Weights of a small GPT-style language model, trained from scratch on English Wikipedia.
Size: 15 layers, width 128, 8 heads of 32, MLP 320 ReGLU, vocabulary 16384, 8.02M parameters.
Architecture: rotary positions, no biases in attention or MLP.
Training: a variant of SOAP for these matrices, 439M tokens.
Each number is 128 + 32 x the weight over its row's rms, rounded and kept within 0 to 255. Layers, rows and columns count from 0. The size above them is the row's rms in percent of the matrix's.

# layer 3 MLP gate, 320x128, rms 0.427, rows 148-182, columns 0-63
size [ 99  91 105 117  95 104 101 101 107 113 102 105  94 106  94  92  87  85  95  98 107  90  94 101  97  89  98 105  98  98  93  99  99  95  91]
[[121 237 180 161 148 157  85 131 111 141 111 126 148 195  63 144 165 117  96 124  61 127 149 138 114 149  94 173  91 166 185 136 101  99 111 137  88 131 155 163 146 130  86 101 167 192 168 144  79 162 121 153  99 124 139 144 124 147  99 111 129 147 201 135]
 [101 104 173 128 103 144  37 166 154 113 162 117 132 126 143 115 169 154 165  72  57 143 156 146 154  98 106 139 143 113 126 149 118 123 148  64 152 197 190 127 129 139 174  74 141  98 121  93  88 157 187 102 126 140 171 139 136 114 155 117 140 105 103  65]
 [130 169 162 142  71 170 154 128 161 108  94  53 157 193  94 114  90 121  95 130 161 157  93 107 150 100 145 141  73  93 110 130 103 109 152 127 161 128 120 145  99 127  91 164 198 133 122 171 137 159 166 122  82 116 143 115 149 164 100 211 132 129  82 119]
 [174 130 167 144 135 132 113 135 111 130 113 177  97 163 183 142 118 133  78  94 106 139 199 124  62 161 145 125  97 116 138 116  86 114  76 165 119 120 136 162 121  83  54 148 158  52 164 159 134 152  97 172 129  93 106 104 164 120 105 122 116  30 119 129]
 [131 156 219 112 168 108 158 133 146 150 120 138 102 132 135 142 129 111 109 100 127 128 121 102 138 149 134 183 126 133 136 143 175 160  78 101  98 189 169  96  72 152  99 146  80  92 198 178 101 139 154 115 161 137  98 175 126 123 154 166 139 116 149 128]
 [129 157  89 140 156 117  92 117 136 118  67 116 115 114  77 113 157 149 143 116 158 130  93  96 136 108 108 153 114 107  81 137  99 161 188 147 133 166 202 180 133  89 112  98 192 149 165 136 169 135  85 114 136 128 133 128  58 120 108  76  86 181 129 105]
 [134  67 140 143 168 155 173 123 127 140 105 167 141 147  89  96 126  57 169 145 109 141 125 110 131 127 156 117 157 129  60 142 189  49 114 123 121 100 161 166 115  68  89 132 112 138 133 131 137 139 134 118  63 136 153  76 108 176 107 153 152 153  52 100]
 [161 132 127 156  97 182 149  96 178 114 119  89 120 132 157 120 150 129 121 116 136  61 112  85 137 133 154 105 113 176 131 117 139 113 124  96 126 146 122 150 145 181  63 106 124 100 124 110 110 140 111 178 148 139 102 150  84 164 131  91 199 112  33 125]
 [128 183 114 130  86 144 134 147 140 137 143 152 147 175 108 137  98 164 147 106 146 144 157 147 123  98 132  95 118  98 184  76 146  95  99 138  92  96 119 108 148 120  95  94 174 151 168 125 123 180 138 120 140 149  94 179 138 102 153 107 105 128 173 132]
 [146 105 162 112 128 164 109 134 131 132 105 130 155 143 128 164  78 132 111 142  81 163 133 141  86 131 161 137 124 137 117 147 158  98 136 185  96  90 162 132 117  37  99  96  71 128 100 124  98 111 149 167  83 116 156  74 197 186 130 158 115 162 105  97]
 [155 126 152  55 104 187 137 163  83  59 139 108 124 145 110 130 143 156  82  99  86 100 142 156 114 136 200 181 155 180 144 137 129 150 131 119  87 169 124 125 146 126 117  72 141 117 150 143  84 142  89 138 139 148 150 124 151 106 105  80 200 141 133 127]
 [132 192 151 147  83  76 211 112  96 158 131 130 148 134 138 207 119 136 109 137 116 176 172 114 132  97 133 132 115 149 164  96 136 147  84 188 125  48 122 142 117 115 159 134  86 111 138 123  80  81 107 193 113  45 131 170 153 156 136 132 138 192 119 110]
 [159 152  94 111 106 102 120 124 124 166 139  59 112 134  94 184  99  79 157 146 112 135 103  64 105 149 146 144 155  95 118 170 182 134  61 144 139 100 167 184  92 130 135 151 165 141 127 112 114 103 193 128 107 101  78 159  87 117 116 135 134 142  87 172]
 [159 149  63 189 137 146 111 108 174 134 134 119 119 145 111 141 114 158 124 150 153  99 131 114 147 113 153  90 127 123  93 100 144 134  95 130 160 150 126 175  87 149  93  96 114  52 152 133 119 138  98 158 108 119 111 119 175 175  73 126 143 105  80 198]
 [108 165 115 184  88 155 173 122 105 112 127 117 117 137 105 123 103 129 167 110 143 129  96  64 142 201 148 154 144 131 125  97 177 137 111 100 164 136 156  89 139 141 178 164  82 152 127 162  97 145 134 101 163  68  50 179 171 168 120 132  48 135 111 145]
 [133 168 106 118 164 128  90  91 152 105 181 144 124 109  90 115  74 142 106 139  81 189  84 144 127 145  98 121 117 126 122 101 118 109  93 175 154 140 177 134 144  85 149 137 134 122 152 125 139 130 130 142 148 122 129 168  85 200 121 143 149 142 100 180]
 [103 127 103 165 110 138 134  71  72  83 108 119 131  87 163  93 132 132 142  76 131  95 130 134 174 126 140  62 125 108 138 214  89 147 100  95 188 107  95 133 167 135 163 169 166 102 172 113 114 129 169 172 105  85 127 130 156 167 141 188 132  81 123 115]
 [113 186 107 169  94 191  75  89 116 114  62 166 149 153  86 149 155 130 107 152 175 126 129  60  74 130 130 135 150  87 139 174  95 171 142 194 165 185 159 145  73 114 141 140 159 141  91 178 153 131  99 139 112 176 113  87 141 134 133 159 143 139  85 115]
 [134 165  98 104 102 125  79 161 119 156 118 153 113 105  99 103  96 113 151 154 171 172 153 127 123 142 187 183 150 123 123 172 129 136 101 185 124 110 119 172  62 130 178 111 117 138 120 132 169 125 195  87 153  96 142 125 129 119  99 146 123 147 123 144]
 [178 167  90 103 122 107 174 132 112 116 115 121 121 146 141 124 125 111  98 160  58  87 133 119 153 151 121 183 162 105 122 146 159 183  51 115 123 102 184 116 105 153  87 145  95 144 122 128  95 171 102 134 154 156 104  99 143 112 142  97 168 115  55 146]
 [102 170 172 158 128 145 135 159 140 166 137 205 159 145 125 146 134 133 125  98 136 124 151 139 129 113 144 178 101  70  70 154 135  67  88 132 112 126 123 121  63 144 117 111 112 166  92 151 114 108 129 115 102 123  96 134 130  88 138 128 113 127 107  90]
 [128  90 149 129 151 117 142 149 166 151 127  81  82  69 135 131  98 143 126 140 187 182 139 199 193 132 178 129  85 116 142 138  92 114 127 138 118 168 138 122 168 132 130 184 147 156 100 139 149  73 158 114 135 145 157 161 132 127 143 105 161 165  75 119]
 [143 136 122  93 139 123 162 105 116 189 163  71 134 159  95 122  82 153 157 165 156 152 146 122 138 149 172 143 122  74 126 125 131 134  75 169  78 136 154 112 133 100 152 103  62 101 153 154  68 125 150 118  52  58 148 168 191 118 139 132 142 108 118 110]
 [160 150  57 209 119  95  91 148 134  79 114  83  87 158  99 130 176 203 119 149 170  81 156 123 153  69 107 110  58 143 114 206 109 135 123 126 122 122 119 157 116  77  98  93  95 131 171 154 159 168  79 141 189  88 126 121 135 124  70 121 144  93 141 162]
 [129 202  97  89 122 128 100 105  64 190 137 116 135 110 151 112 110 115 131 102 136  89  77  80 163 149 102 131  48  64 168 162 136 122  67 131 213 184 137 165 156 128 115 138 106 142 113 141 166 115 128 165 131 163 106 132 212 148 142 140 136 156 101 125]
 [ 95 154 124 128 190 177  91 204 201 112 134 147 158 155 144 143 119  85 157 189 189  94 139 114  90 181 160 132 128 153 130  88 162  72 100 112 172  86 128 200 167 117 131  89 100 101 153 126 123 169 119 163  99 147 152  87 183  94 146 126 145  43 134  64]
 [124 154  85  78 115 110  96  98 147 170 129  99 110 161 114 160 102 142 125  81  99 108  82 114  81 187 146 110 111 139 147 188 151  84  83 195 139 130 154 136 144 147 153 143  55 133 156 162 184 104  81 180  99  97 164 139 164 113 146  95 142  81 131 140]
 [162 124 184 128 184 150  94  96 104  94 102 113 113 106 170 135 124 157 132 123 120 142  97  46 102 103 109  87 119 117 157 129 128  62  89 147 112 120 136 151 164 128 184  97 150 112 197 165  99 142  88 107 173  74  87 144 181 157 157 124 168  58 133  22]
 [208 125 184 149 124 153 165 135  62 110  93 165 139 196 135 107 159 158 150 124 117 114 176 109 121 148 158 106 116 172 118 100 150 145 128 171 115 127 109 179 146 108 140 146 121 146  81 140 112  94 123 111  91 141 188 139 199 126 133 117 135  93 175 105]
 [114 122 128 161 111 125 160  96  95 104 106 123  87 157  88 165 159 113 150 101 160 140 172 115 127 168 103 156 120 158  88 149 130 144 105 161 161 133 134 134 135 123  77  83  64  88 149 113  78 157 158 152 157  88 127  88 142 124 105  65  80 105 154 127]
 [118 171 162 113 112 164 151 186 125 131 124 114 133 105 147 206  96 135 117 110 144 124 124  99  90 111 161  77 114 173  75 136 121 114 105 176 127 135 122 107  80 136 140  89 122 108 116  71  78 180  53  85 124 151 118 124  92 115 153 109 131 137 147  92]
 [120 109  98  90 127 170 133 141 141 117 140 139  98 174  82 115 120 148 138 101 103 124 146 207 126 146 164  99  98 106 106 144 137 124 158 125 138 128 155 107 153 103 135 133 142 142  82 146 139  96 125 151 144  69 137 163 160 146 176 132 179 119  92 165]
 [144 119 128 134 178 128 142 175  68  54  88 159 116 154 126 124  90 177 109 154 115 147 161 107 117 151  97 167 104 143 183 164 150 158 129 196 136  99 157 149 162 114 126 130 153 159 176 102 150 128 205 133 112 144 119 113 183 179 198 188 190  84 112 162]
 [ 79 154 148 118 121 128 103 137 180 178  83 165  73 163 100 167 140 110  92 128  96 155 119 177 158 174 143  68  81 156  81 131 128 124 120 164 101 139 150 126 171 138 169 148 159 180 137  97 165 111 156 113 123 100 148 138 126 120 115 118 141  88 105 142]
 [115 119 117  90 153 178  92 148 133  45 107 176 142 105 114 109 187 116 108 174  92 103 106 200 149 179 184 137 167 131 117 132 157 133  67 113  76 102 129 154 111  92 162 108 134 142 154  58 144 120 146 108 120 154 122 104 123 157 142  88 131 113 140 147]]
# layer 3 MLP up, 320x128, rms 0.41, rows 148-182, columns 0-63
size [ 92 103 104 120  97 102 112 103 107 118  96  98  97 110  97  90  90  91  92  95 101  95  89  96  91  91  97 104 106  98 100 102 102 101  89]
[[102 122 153 112 113 119 159  98  91  83 141 118  96 112 163  83 171 138  93 129 153 114 116 124 134 137 149 158  95 109 144 101 118  84  87 132 105 178 130 162 155 209  91 122 104 108 131 191 177  71 146 109 130 142 146 191 143 131 145 131 119  65 131 144]
 [ 66 109 124 144 151 128 144 178 167 126 112 113 118 137 111 147 143 189 140 120  67 144  98 167 124  97 138 116  97  79 107 110 124  86 174 122 131 149 122 172  98 133 127  64 146 129 218 151 149  84 124 107 152 119 156 160 136 107  93 205 108  77 132 154]
 [108 121 111 172  93 145 117 109 136 186 127 158 162 128 127 102 127 186 123 195 112  83 145  95 142 100 103 130 126  93 164 113 108  23 104 134 190 101 141 120 160 130 157 199 150 176  83 128 165 111  99 116 149 178 121 143 108  77 127  77 131  92 107 134]
 [170 127 133 168 150  73 153 138 195 111 152 161 145 147 151 161 137 132 199 116 115  93 119 133 130 167 123 172 184 146 111 148 170  89 120 114 135 106 118 122 112 116  82 128 187 129 105 154  69 108 135 117  99 181 142 102 130 131 142 118 120 153 191 170]
 [ 77 170 151 101 181  92 145 146 100 142 115 115  55 136 130 170  78 181 130  63 146  97 139 116 122  80 165 187 125 130  73 117 141 159 103 127 139 151 111 110  87  66 126 116 117 190 115 101 139 138 149 102 193  56  82 153 113  82 121  69 133  98 118  99]
 [138 144 183 102 150 156 103 137 117 147 147  83 140  89  99 111  92  62 105  83  92 109 177 150 207 115 126 113 177 165 107 123 138 104  93 127 153 118 131 129 112 135 163  42 143  93  87 129 111 115 123 114 183 139  66 112 194 126 163 128 136 113 147 147]
 [ 72 140 145 169 128 123 118 143 134 131 157  75 141 133 128 139 137 126 164 166 105 167 187 133 170 125 162 113 138 123 122 187 136 148 155  85  76 102 139 151 161  77  71  97 185 119 127 150 109 156 141 138  74 123 118 103  92 159  69 116 153 138 146 140]
 [ 96 118 102 131 133  89  89  87  80 104 129  49 170 119 194 148 112 136 144 154 193 133 122 119 136 139 132 121 117 123  81 154 163 123  84 137  98 131  64 137 141 209 197 133 104 106 115 137 169 130 108 127 101 159  53 109 148  88 147 170 122 103  80 106]
 [ 78  87 128 130 134 119  58 134  73 103 148 161 130  95 122 113 129  34 149 135 161  84  51 102 152 109 149 128  99  87  66 122 139  75 211 142 147 112 115 145 118 102 113 148 144 131 102 122 114  77 130 144 160 122 145 126  51 125 135 161 148 144 134  71]
 [132  43 130 115 123 132 118 138 136  81 172 165 116 159 155 185 115 134 115 117 164 116 224 199 146 159 144 111 150 112 139 111 128  83  80  70 109 113  98 116 148  88 123  99 192 115 131 114 124  94 147 119 128 121 176  75 138 174 191 145 144  76  61 106]
 [153 140 164 155 101  68 116 132 136  70 111  89 135  74 159 101 140 148 116 178  54 102 171 150  90 122  85 148 139 111 119 202 155 123 123 135 126  98 124 120 185 113 129  87 112 141 145 134 164 159  72 144 144 166  95 186 131  38 173  55 112 140 132 127]
 [137 124 194  86 106 136 128 121 131  91 127 174  92 172 163 140 109 141 210 108 148 172 144 179 132 148 179 140 121 152  77 131 151 139 152  86  93 105 151  89 116 147  98 186 162 124 107  81 109  86 151 152  91 166 182 147 151 109 124 113 132 146 117 113]
 [143 161 165 116 215 147 141 158 113  73  88 202 115 147 155 144 113 103 135 111 135 145 124  77 159 182  96 146  68 132 109 136 153 104  94 125 162 117 107 130 132 119 145 217 129 100 120 119 149 138 161 108 109 141 220 119 143 123 136 138 138 115 155 140]
 [135 107 112 186 106 168 167 127 110 186 110 129  63  87  89 163 138  98 104 117 143 118 121  68 132 140  82 176 118  89  89 114 118 115 161  92 118 142 161 175 121 178 117 130 159 108 191 169 169 118  90  89 141 108  97 170  96  35 120 181  99 108  86 110]
 [144  76 130 101  91 148 121  77 119 135  86 144 130 110 121 168 168 118 125  52 106  81 152  74  82 139 146 174 110  94 119 124 119  66 115 163  91 147  87 166 126 121 180 177 142 189 120 146 140 109 146 188  78 103 199 173 183  98  59 105 164 129 160 156]
 [ 97 147 129 173 109 147 103 118  99 130 163  80  76 123 126 240  94 113  68 130 134 177  87  94 144 124 128  72  99 114  96 107 112 107 144  87 126 144  98 154 110  95 177 110 120 138 131 118 147 174 104 121 117 170 127 107 118 150 141 136 151 136  77 129]
 [134 120 168 105  61 138 167 116 110 185 115 108 126  78 145 115 107 185 141 154 126  77 136 108 152  92 129 110 110  85 152 147 117  95 116 163 121 120 129 123 129 133 125 143 221 167  94  73 136 104  87 124  69 150 145 106 171 125 139 126 138 126 117  89]
 [141 105 112 137 108 162 125  88 144 110 185 213 122  81 155 104 128 118 142 124  75 108 141 125 168 182 137 130 110  82  75 112 176 143 110 116 125 128 178 147 179  91 130 150 149 156 107 116 114 108 173 107  96 134 162 135  99  87  94  24  66 160 118 131]
 [ 67 170 201  98 134 147 104 134 110 152 132 106 107 155 130 128 170  87 102 107 115 143 144 147 112  67 185 120  64  67  96 166 106 177 107  98 103 129 157 206 176 118 150 154 174 163 134 149 122 111 150 127 125 121 134 105 175  90  96  88 100  90 201  80]
 [154 112 114 118 135 122 132 152  80 152 140 100 116 143  89  98  84  74 105 128 161 136 146 109 136 142 148 142 136  92 125 151 100 141 125 155 155 137 130 128 138 146 202 201  74 146  83 117  85  61 150 108 126 168 101  95 128 183 142 159 126 178  87 129]
 [ 85 109 157  99 144 143 155 140 173 136 166 137 125 229 184 105 113 100 154 121 155 121 116 134 115 120 115 160  89 129  95 157 101 108  97 110 124 122 121  93 127 141 134 159 135 146 142 125 133 117 138 173 138 141 140 112 153 148 126 111 206 142 145 124]
 [116  81 116 189  94 138 118 152 132  95 154 127 169 137  90 148 119 180 138  84 110  98  92 133 104  41  86  82 141 108 174 144 138 105 126 152 144 104  72 131 138 134 132  92 153  90 114 220 138 133  66 180 139 159 100  83  92 148 104 156 145 119  63  92]
 [136 150  63  97 115 167 154 139 214 158  90  92 124  84 106 111 130  97 159  80 158 169 122 124  71 177 143 171  69  71 162 137 162  89 140 194 109 122 120 137 165 139  94 120 169 124 139 146 145 161 122 112 106 140 162 134 110 144 131 124 105 230 131 120]
 [ 62 161  85 165 122 178 195 195 112 122 139 128 133 149 209 165  98 166 116  95 112 149 103 122 175 148 163 143 143 155 128  81 155  91 159 100 170 128 141  89 133 166 162 109 106  86  67 148 122 129 157 141 140 140 121 111 127  97 141 126  85 148  85 116]
 [157 121 142 164 179 136 124 148 157  88 184  66 111  73 187 140 141 103  98 150 121 172 156 122 205 174 105 149 187 157 111 150 116 129 134  81 118 109 145 128 136 100 129  95 123 108 201 123 146 193  50 139 152 150 112 113  58 124 195 150  63 146 157 112]
 [ 90  92 133 141 133 160  66 143 129 157 136  97 114 107 155 117 211 157 171  89  91 156 149 136 107 112 142  82 105  82 108  70 145 141 104 121  78 205 113 123 136 114 148  75 109 153 135 110 125  83 145 135 223 104  66  77  96 137 167 141  57  93 155 128]
 [103 167 124 207  91 152 170 127 120  98 168 124 138 163 118 157 165 125 182 131 158 134 124 112 106 137  85 144 142 121 114 167 106  92 116  94  91 127  93 153 129 146 145 180 187 103  99 128 161 178 123 108 160 160  92 163  73 121 176  86 120 112 138 170]
 [146 116  89  89  92 189 122 147 150 141 115 121  91 132 164 122 115  76 150 136 129 171 102  99 122 138 105 129  74 151 126 179 166 154 141 157 119  70 134 120  97 106 167 156 167 160 135 112  87  88 141 115 149  76 118 153  83  76 125 109  57 138 130 163]
 [120 116  98 173  94 145  67 103 126 166 121 132 102 139 122 146 150  93 123 187 170 100 107 102 107 115 175 104  89 142 157 129 170 120  99 121 121 161 155 133 144 129 146 133 144 144 152 117  73  74 159 125 153 161 177 110  64 122 132  77 149 101 128  54]
 [161 103 125 130 146  95  50 137 104 115 141 183 112 123 103 118  82 125 140 118 120 129  99 106  74 114  90 151 158 110 122 140 155 135  99 101 129 136 186 163 200 135 139  92 157 132 122  87 118  66 134 150 182 131 105 112 156 162  84 155 129 106 133 127]
 [144 173 145 117 184 152 116 189 130 121 154 113 102  43 124 145  92 121 123 174  98 107 186 145 180 120 125 123 148 148 114 118 153 190 125 129 160 149 125  71 132 158  91 155 115  73 133  77 150 160 115 138 138 138 171 169 140 199 128 138  85 137 197 109]
 [170 122 170 130 129 118 140 132 150 100  96  96 123 115 103 121 117  86 142  79 177  51  96 124 170 166 182 165 147 160 144  82 174 147  85 141 114 127 113 113 165  85 136  93  84 142  83 159 155  89 137 114 144  78 142 148  85 135  42 172  93 116 120 134]
 [146 159  91 126 159 144 150 136 105 134 127 124 157 129 125 118 116 118 147  92  79 153 135  98 145 142  57 230  87 101 172 145 121 173  93 162 130 152 113  96 107  92  75  74  86  83  71 119 105 117 138 105 128 176 161 159 122 171 153 109 120 116 169 183]
 [ 80 146  78 103 144 146 138 117 173  91 142 154  37  93 137 144 163 164 120 129 122  69 103 197 130 150 100  95 145 124  90 121 146  72 144 122  82 142 147 144 164 111 106 141 145 185 131  72 149  96 111 163  43  90 211 142  96  88 156  67 123 150 136 109]
 [ 63 132 102  76  94 159 125 145 173 150 151  72 136 129 137 160 195  98 135 126 129 166 158 132 137 151 127 109 149 104 140 178 121  83 121 105 146 112 165 127 157 146 179 119 158  78  76 131 120 126 116 114  97 161 133 105  83 183 131 163  81 161  80 113]]
# layer 3 MLP down (transposed), 320x128, rms 0.376, rows 148-182, columns 0-63
size [ 98 100  96 114  97 106 110 101  96 109  95  87 101 102  84  87  92  86  95  92  94  84  90 103  89 101 104 103 106  96  97 107 104 117  89]
[[170  69 129 158 142 100 186 146 173  98 166 122 111 120  81 125 109 181 109 153 114  86 161  85  53 138 126  95 118 131  71  81 108 110  58 157 139 169 123 127 114  64 137 105 142 170  84 141 161 107 118 140 162 199 146 124 146 140 125  91  79 164  81 131]
 [113 114 157 123 173 131 165  97 128 159 192  95 133 108  92 112 149 101 121 130 136 149 134 108 148 106 130 130 142 136 165 122 168 165 101 105 181  64  81  81 105 122 114 145 145 107  81 135  99 135  79  95  95  71 112 115 118 133 143 143 132 109 132 142]
 [202 152 148 112 202 169 113 133 109 125 135 123 153 158 148 106 123  80 160 162 121 120  98 139 122 145 108 122 167 164 168 169 198 131  95 156 114  58 152 183 121 121  97 145 107  82 135 153 145 131 140 213 104 147 138  99 161 178 153 182 108 113  87 183]
 [153 122 187 177 105 106 151 181 142 103 179 112 104 129 123 136 110 160 141 107 155 125 119 161  61 148 106 175 147 119 115 162 153 146 126 111  96  98 135 145 146  96 135 165 148  80 125 157 169 104 183 121 140 153 125 102  90  65 140 117 143 143 161 104]
 [ 91 135 188 148 129 130  96 160 139 133 126 138 124 196 157 142 153 105 189 111 124 167 159 130 179  95 123 208 118  67  96  91  90 130 140 117 108 137  98  93 149  92 126 124 152  65 136 118 131 154 142 101 111 174 134 122 133 118 138 165 104 169 153 109]
 [118 167 115 112  64 141 117 169 113 127 153 139  97 116 127 100  71 170 131 145  84 117 157 110  71  89 194 113 111 132 131 162 121 173 103 101 150 106 173 144 167 148 120  45 130  81 107  89 186 129 132  83  92 113 101  93 152 131 128 118 102 114 129 118]
 [125 136 137  74 112 151 114 121 138 164  91 132 146  47  97 150  73 152 122 113 152 107 150 129 129 111 168 115 201 124 130  88 228 105  87 113 139 127 141 131 177 175 138 189  86 131 105 113 152 143 118  71 150 164 131 158 107  89  98  98 158 112  99 142]
 [137 133 114 159 150 139 100 119  86  96 108 142 137  74  97 151 134 145 117 143 146 146 114 130  79  88 130 117 138 142 108 202 151 138  96  93 106 127 203 155 108 205 116 131 127 108 125 155 122 139 167 133 108 134 120 203  32 121 162 132  87 122 144 162]
 [107  93 117  63 108 109 124 196 115  72 133 119  80 187 146 126 138  75 118 181 100 121  95 156  76  78 189 120  86 133 135 128 165 131  82 162 122  84 117 161 112 104 147 168 151  73 165 144 116 142 133 122 117 108 151 153  98 137 147 169 111 128 114 132]
 [197 126  49 156 134 125 139 127 148 119 143 115  93 114 145 119 113 100 119  56 118 122 181 149 158 140 106 178 135 120 198 158  84 165 144  61 121 186 129 149 145 135 150  82 136 161  90 119 139 122 172 162 100 125 147 178 142 123 112  56 136 125 103 164]
 [124 148 120 119 122 137 143  56 175 153 136  76 111 171 127  99 114 122 115 156 230 128 113 108 111 176  89 127 122 137 141 141 106  72 135 136 147 144 116 142 111 116  94 108  72 139 120 118 174 148 109 130  99 112 139 166 109 153 172 119 134 100 118 111]
 [ 62 161 121  50 131 121 127 170 138 103 117  86 145  68 127 142 193 108 120 114 123  73 165 147 152 140  84 125 106 126 151  77 151 135  93  99 165 112 130 114  75 128 149  73 123 147 149 139 136 110  95  78 128  74 144 135 190 122 169 139 136 105 189 106]
 [170  86  56 121 117 130 148 224 102 121  92 160 140 107 176 199 152 143 129 200 111  93 155 162 168  59  91 178 120 135 138 154  89 148 165 120 119 181 132 111 116 118  83 107 122  96  92 122 152 125  96 136  96 146 121 139 205 174 147 140 137 150 146 136]
 [183 107  81 106  98  62  36 161 102 146 133  84 138 113 157 167 140 148 106 148  76 115 184 182 147  78 144 136 137  41 136 102 100 113 124 137 112 160 167  96 127 111 171 133 174 116  94 155 135  87 135 156 128 138 155 107 183 131 157  62 157 176 119 146]
 [125 114  92 149 152 107  93 105 109 156 152 168 160 121  97  52  71 121 151 141 141 123 110 156  98 148 164 119 165 174 141 154 117 149 121  86 170  65 195  86  90 136  99  86  89  92 136 127 128 129 116 134 129 111  46  78 186 143 112 135  75  99 146 107]
 [125 159 122 121 136 120 171 174  92 133  97 138 112 150 188 140 149 129  98 137 179 137  92 144  91 103 135 135 132 163 140 147 170  65 128 169 180  86 115 108 161 156 109 128 116  80 157 108 154 105 160  82 123  83 142  94 156 128 104 159  62 121 138  87]
 [ 97  66 137 163  84 123 144 148 122 220 109  91 162 136 126 150 169 111 116 121 168 111 183 175  96 151  89 152 153 142 136 180 145 171  88  61 151 106  84 139 115 112 135 164 124 160 155 157 164 177 128 116  88 126 142  46 202 135 131 126 143 154 138 164]
 [107 126 108 155 158 112 169 106 103 129 124 163 110 129 165 108 108 141  83 129 129 100 132 122 172 122  58 136  75 219 117 103 156 129 179 112 182 150 167 119 116 146 109  76 137  54  76 125 159 133 128 161 136 201 145 183 156  96 104 156 130  94 145  95]
 [111 164 167 179 140 105 128 181 119 108 137 129 143 111 128 140 195 144 154 180 151  98 116  82 154 116 167 140 118 104 171 128  97 103 112 103 171 118 126 173 138 167 156  97 147 113  88 174 175 176 168  65 184 116 108 134 196 140 165 113 148 137 121 163]
 [ 90 110  87 103 179  59 110  88  72 145 126 146 132 100 121 159 104 135 120 152  68 166 110 122  95 162  72 179 127 128 155 143  67 164 185  88  80 163  59  91 107 141 127  92 163  66  99  82 146 112 162 126 149 142 115  85 147 118 144  79  91 115 122 120]
 [135 112 174 124 123  58 123 111 150 155 127  92  86 109 144 168 130 183 156  62 154 177 146 143 134 146  88 186 130 176 165 144 141 115 162 126 132 146 155  82  88 100 148  90  84 110 124 142 149 147 130  98 126  90 158 114  77  98  93 119 178 151 132 106]
 [138 114 156 138 157  72 154  96 140 106  99 109 146 120 165 106 133 132 145 179  93 164 174 173 173 167 145 150 115 149  92  85 194 126 121  98 155 167 178 134 176 118 122 162 153 179 165 109 128 168  95 102 155 120 171 184 125 163 208  97 136 135 190 115]
 [156 132 118 202 140 106 139 123 115 170 114  84 141 177 124 170 132 155 129 183 122 110 120 100 153 136 122 127 116  62  65 177 173 142 117 132 159 127  79 148 139 117 127 132  94 148 152 160 123 111  80  99 130 172 204 114 179 184 130 101  45 128  99 122]
 [118  81 146 113 189 108 132 100  97 157 110 116 169 144 127 149 102 129 163 125 177 147 116  88 122 137 123 160 139 135 145 161  83 111 166 117 101 127 131 145 160 143  44 204 159  83 152  97 105  78 179 168 130  99 114 164  72 138  88 102 130 136 137 111]
 [111 141 144 123  95 132 140 113 181  80 135 132 170 131 140 163 150 131 119 121 119 188 131  96  96 144 108 135 109 139  93  25 208 130 144 147 141 162 157 131 132 135 130 128 163 113 133 170  97 112 108 147 130 176 197 131 157 172  91 145 150 110 102 127]
 [162 151 154 119 162 117 112 129 172 164 118 133 119 132 180 124 142 143 142 135 110 138 147 118 150 121 140 166 156 123 145 122 226 145 140  77 145 113 129 120 141 136 140 170 115 133 122 192 142 142 201  96  97 156 181 144 141 175 120  95 146 159 117 171]
 [119 110 109 104 158 143 109 168 120 148 101 116 186 115 130  89 115 132  68 182 170 138 142 129 151 122 124  92 111  80  86  92  83 132 122 148 120 231 120 174 117  97 146 150 102 153 101 111 150 117 135 116 119 158 115  84  56 152  96 147  74 113 122 195]
 [135 164 111 103 134 131  34  95 163 125 117 117 100  76 158 152 115 130 159 148 150 149 137 141  97 119  85 134 150 112 162 116 137 134 102  84 167  55  95 109  70 133  90 148 180  88 148 199 150  47 129 126 159 124 109 121 137 111 124  71 121 151 155  60]
 [ 99 116 170 162  99  86 109  88 130 102 119 148 103 102 134 160  99  86 169  75 208 159  92 152 146 121  98 173 104  77 110 164  77 192 115 170 124 181  30 123 126 118 134 101 108 131 102 150  89 116  84 120 104 109 139  70 121 149 154 157 167 120  87 156]
 [128 108 185 151 145 138 100  90 101 191 154 100 124 151 136  81 139 103 122 132  41 159  94 138 140 111 144 153 109 126 124 131 151 160 126 108 129 140 135 135 141 190 167 119 170 142  81 125 139 134 110  97 120 110 188 127 161 103 124 123 138  80 115 150]
 [ 85 135  76 111 109 149  75 119 156 199 111 131 151  69 103 164 155 120 115 103 160  76 147 135 124 152 143 149  92 147 147 174  70 140 176  77 103 139  38  86  71 115 107 147 145 101 107  93 124 114 130  97 126 176 121 128  97 112  80 164  95  99 145 118]
 [103 105 137 162 117 111 109 127 184 125 105 119  76 101 105 144 125 154 161 159 182  97 102 152 150 157  85 124 116  88 129 122 116 119 103 133 175  85 151 112 141 127 177 113 133 112 246  88 147 137 138 130 139 148 147 158 145 115 133 200  53 137 169  78]
 [116  54  87 154 156 101 149 119 135 125  80 140 133 112 181 156  53 191 128 122 157 170 135 175 169 124 130 164 171 116 136 118 155 175 158 154 107 115  68 150  97 177 175 105 108 176 142 136 140 144  77  56 158 148 158 170 166 114  92 150 104 137  99 123]
 [100  95  92 148 219 178 141  77 132  86 111 133  72 131 139 117  96 147  88 155 112 119 116 142 101 132 159 134 136 118 113 100 161  71 177 141 105 140 162 117 106 112 121 194 140 171 157 116  81 136 172 145  49 123 169 106 106 161 111  34  81 124  97 113]
 [123 116 137 152 128 173 126  84 160 156 158 113 101 131 156 147 116 146 139  98 177 167 187 128  93 107 151 110 124 189 133 130  87 121 156 130 177 194 176 119 136 122 121 130 145 153  99 150  71 148 118 153 153  95 197 133 135  64 177 135  86  95  96 142]]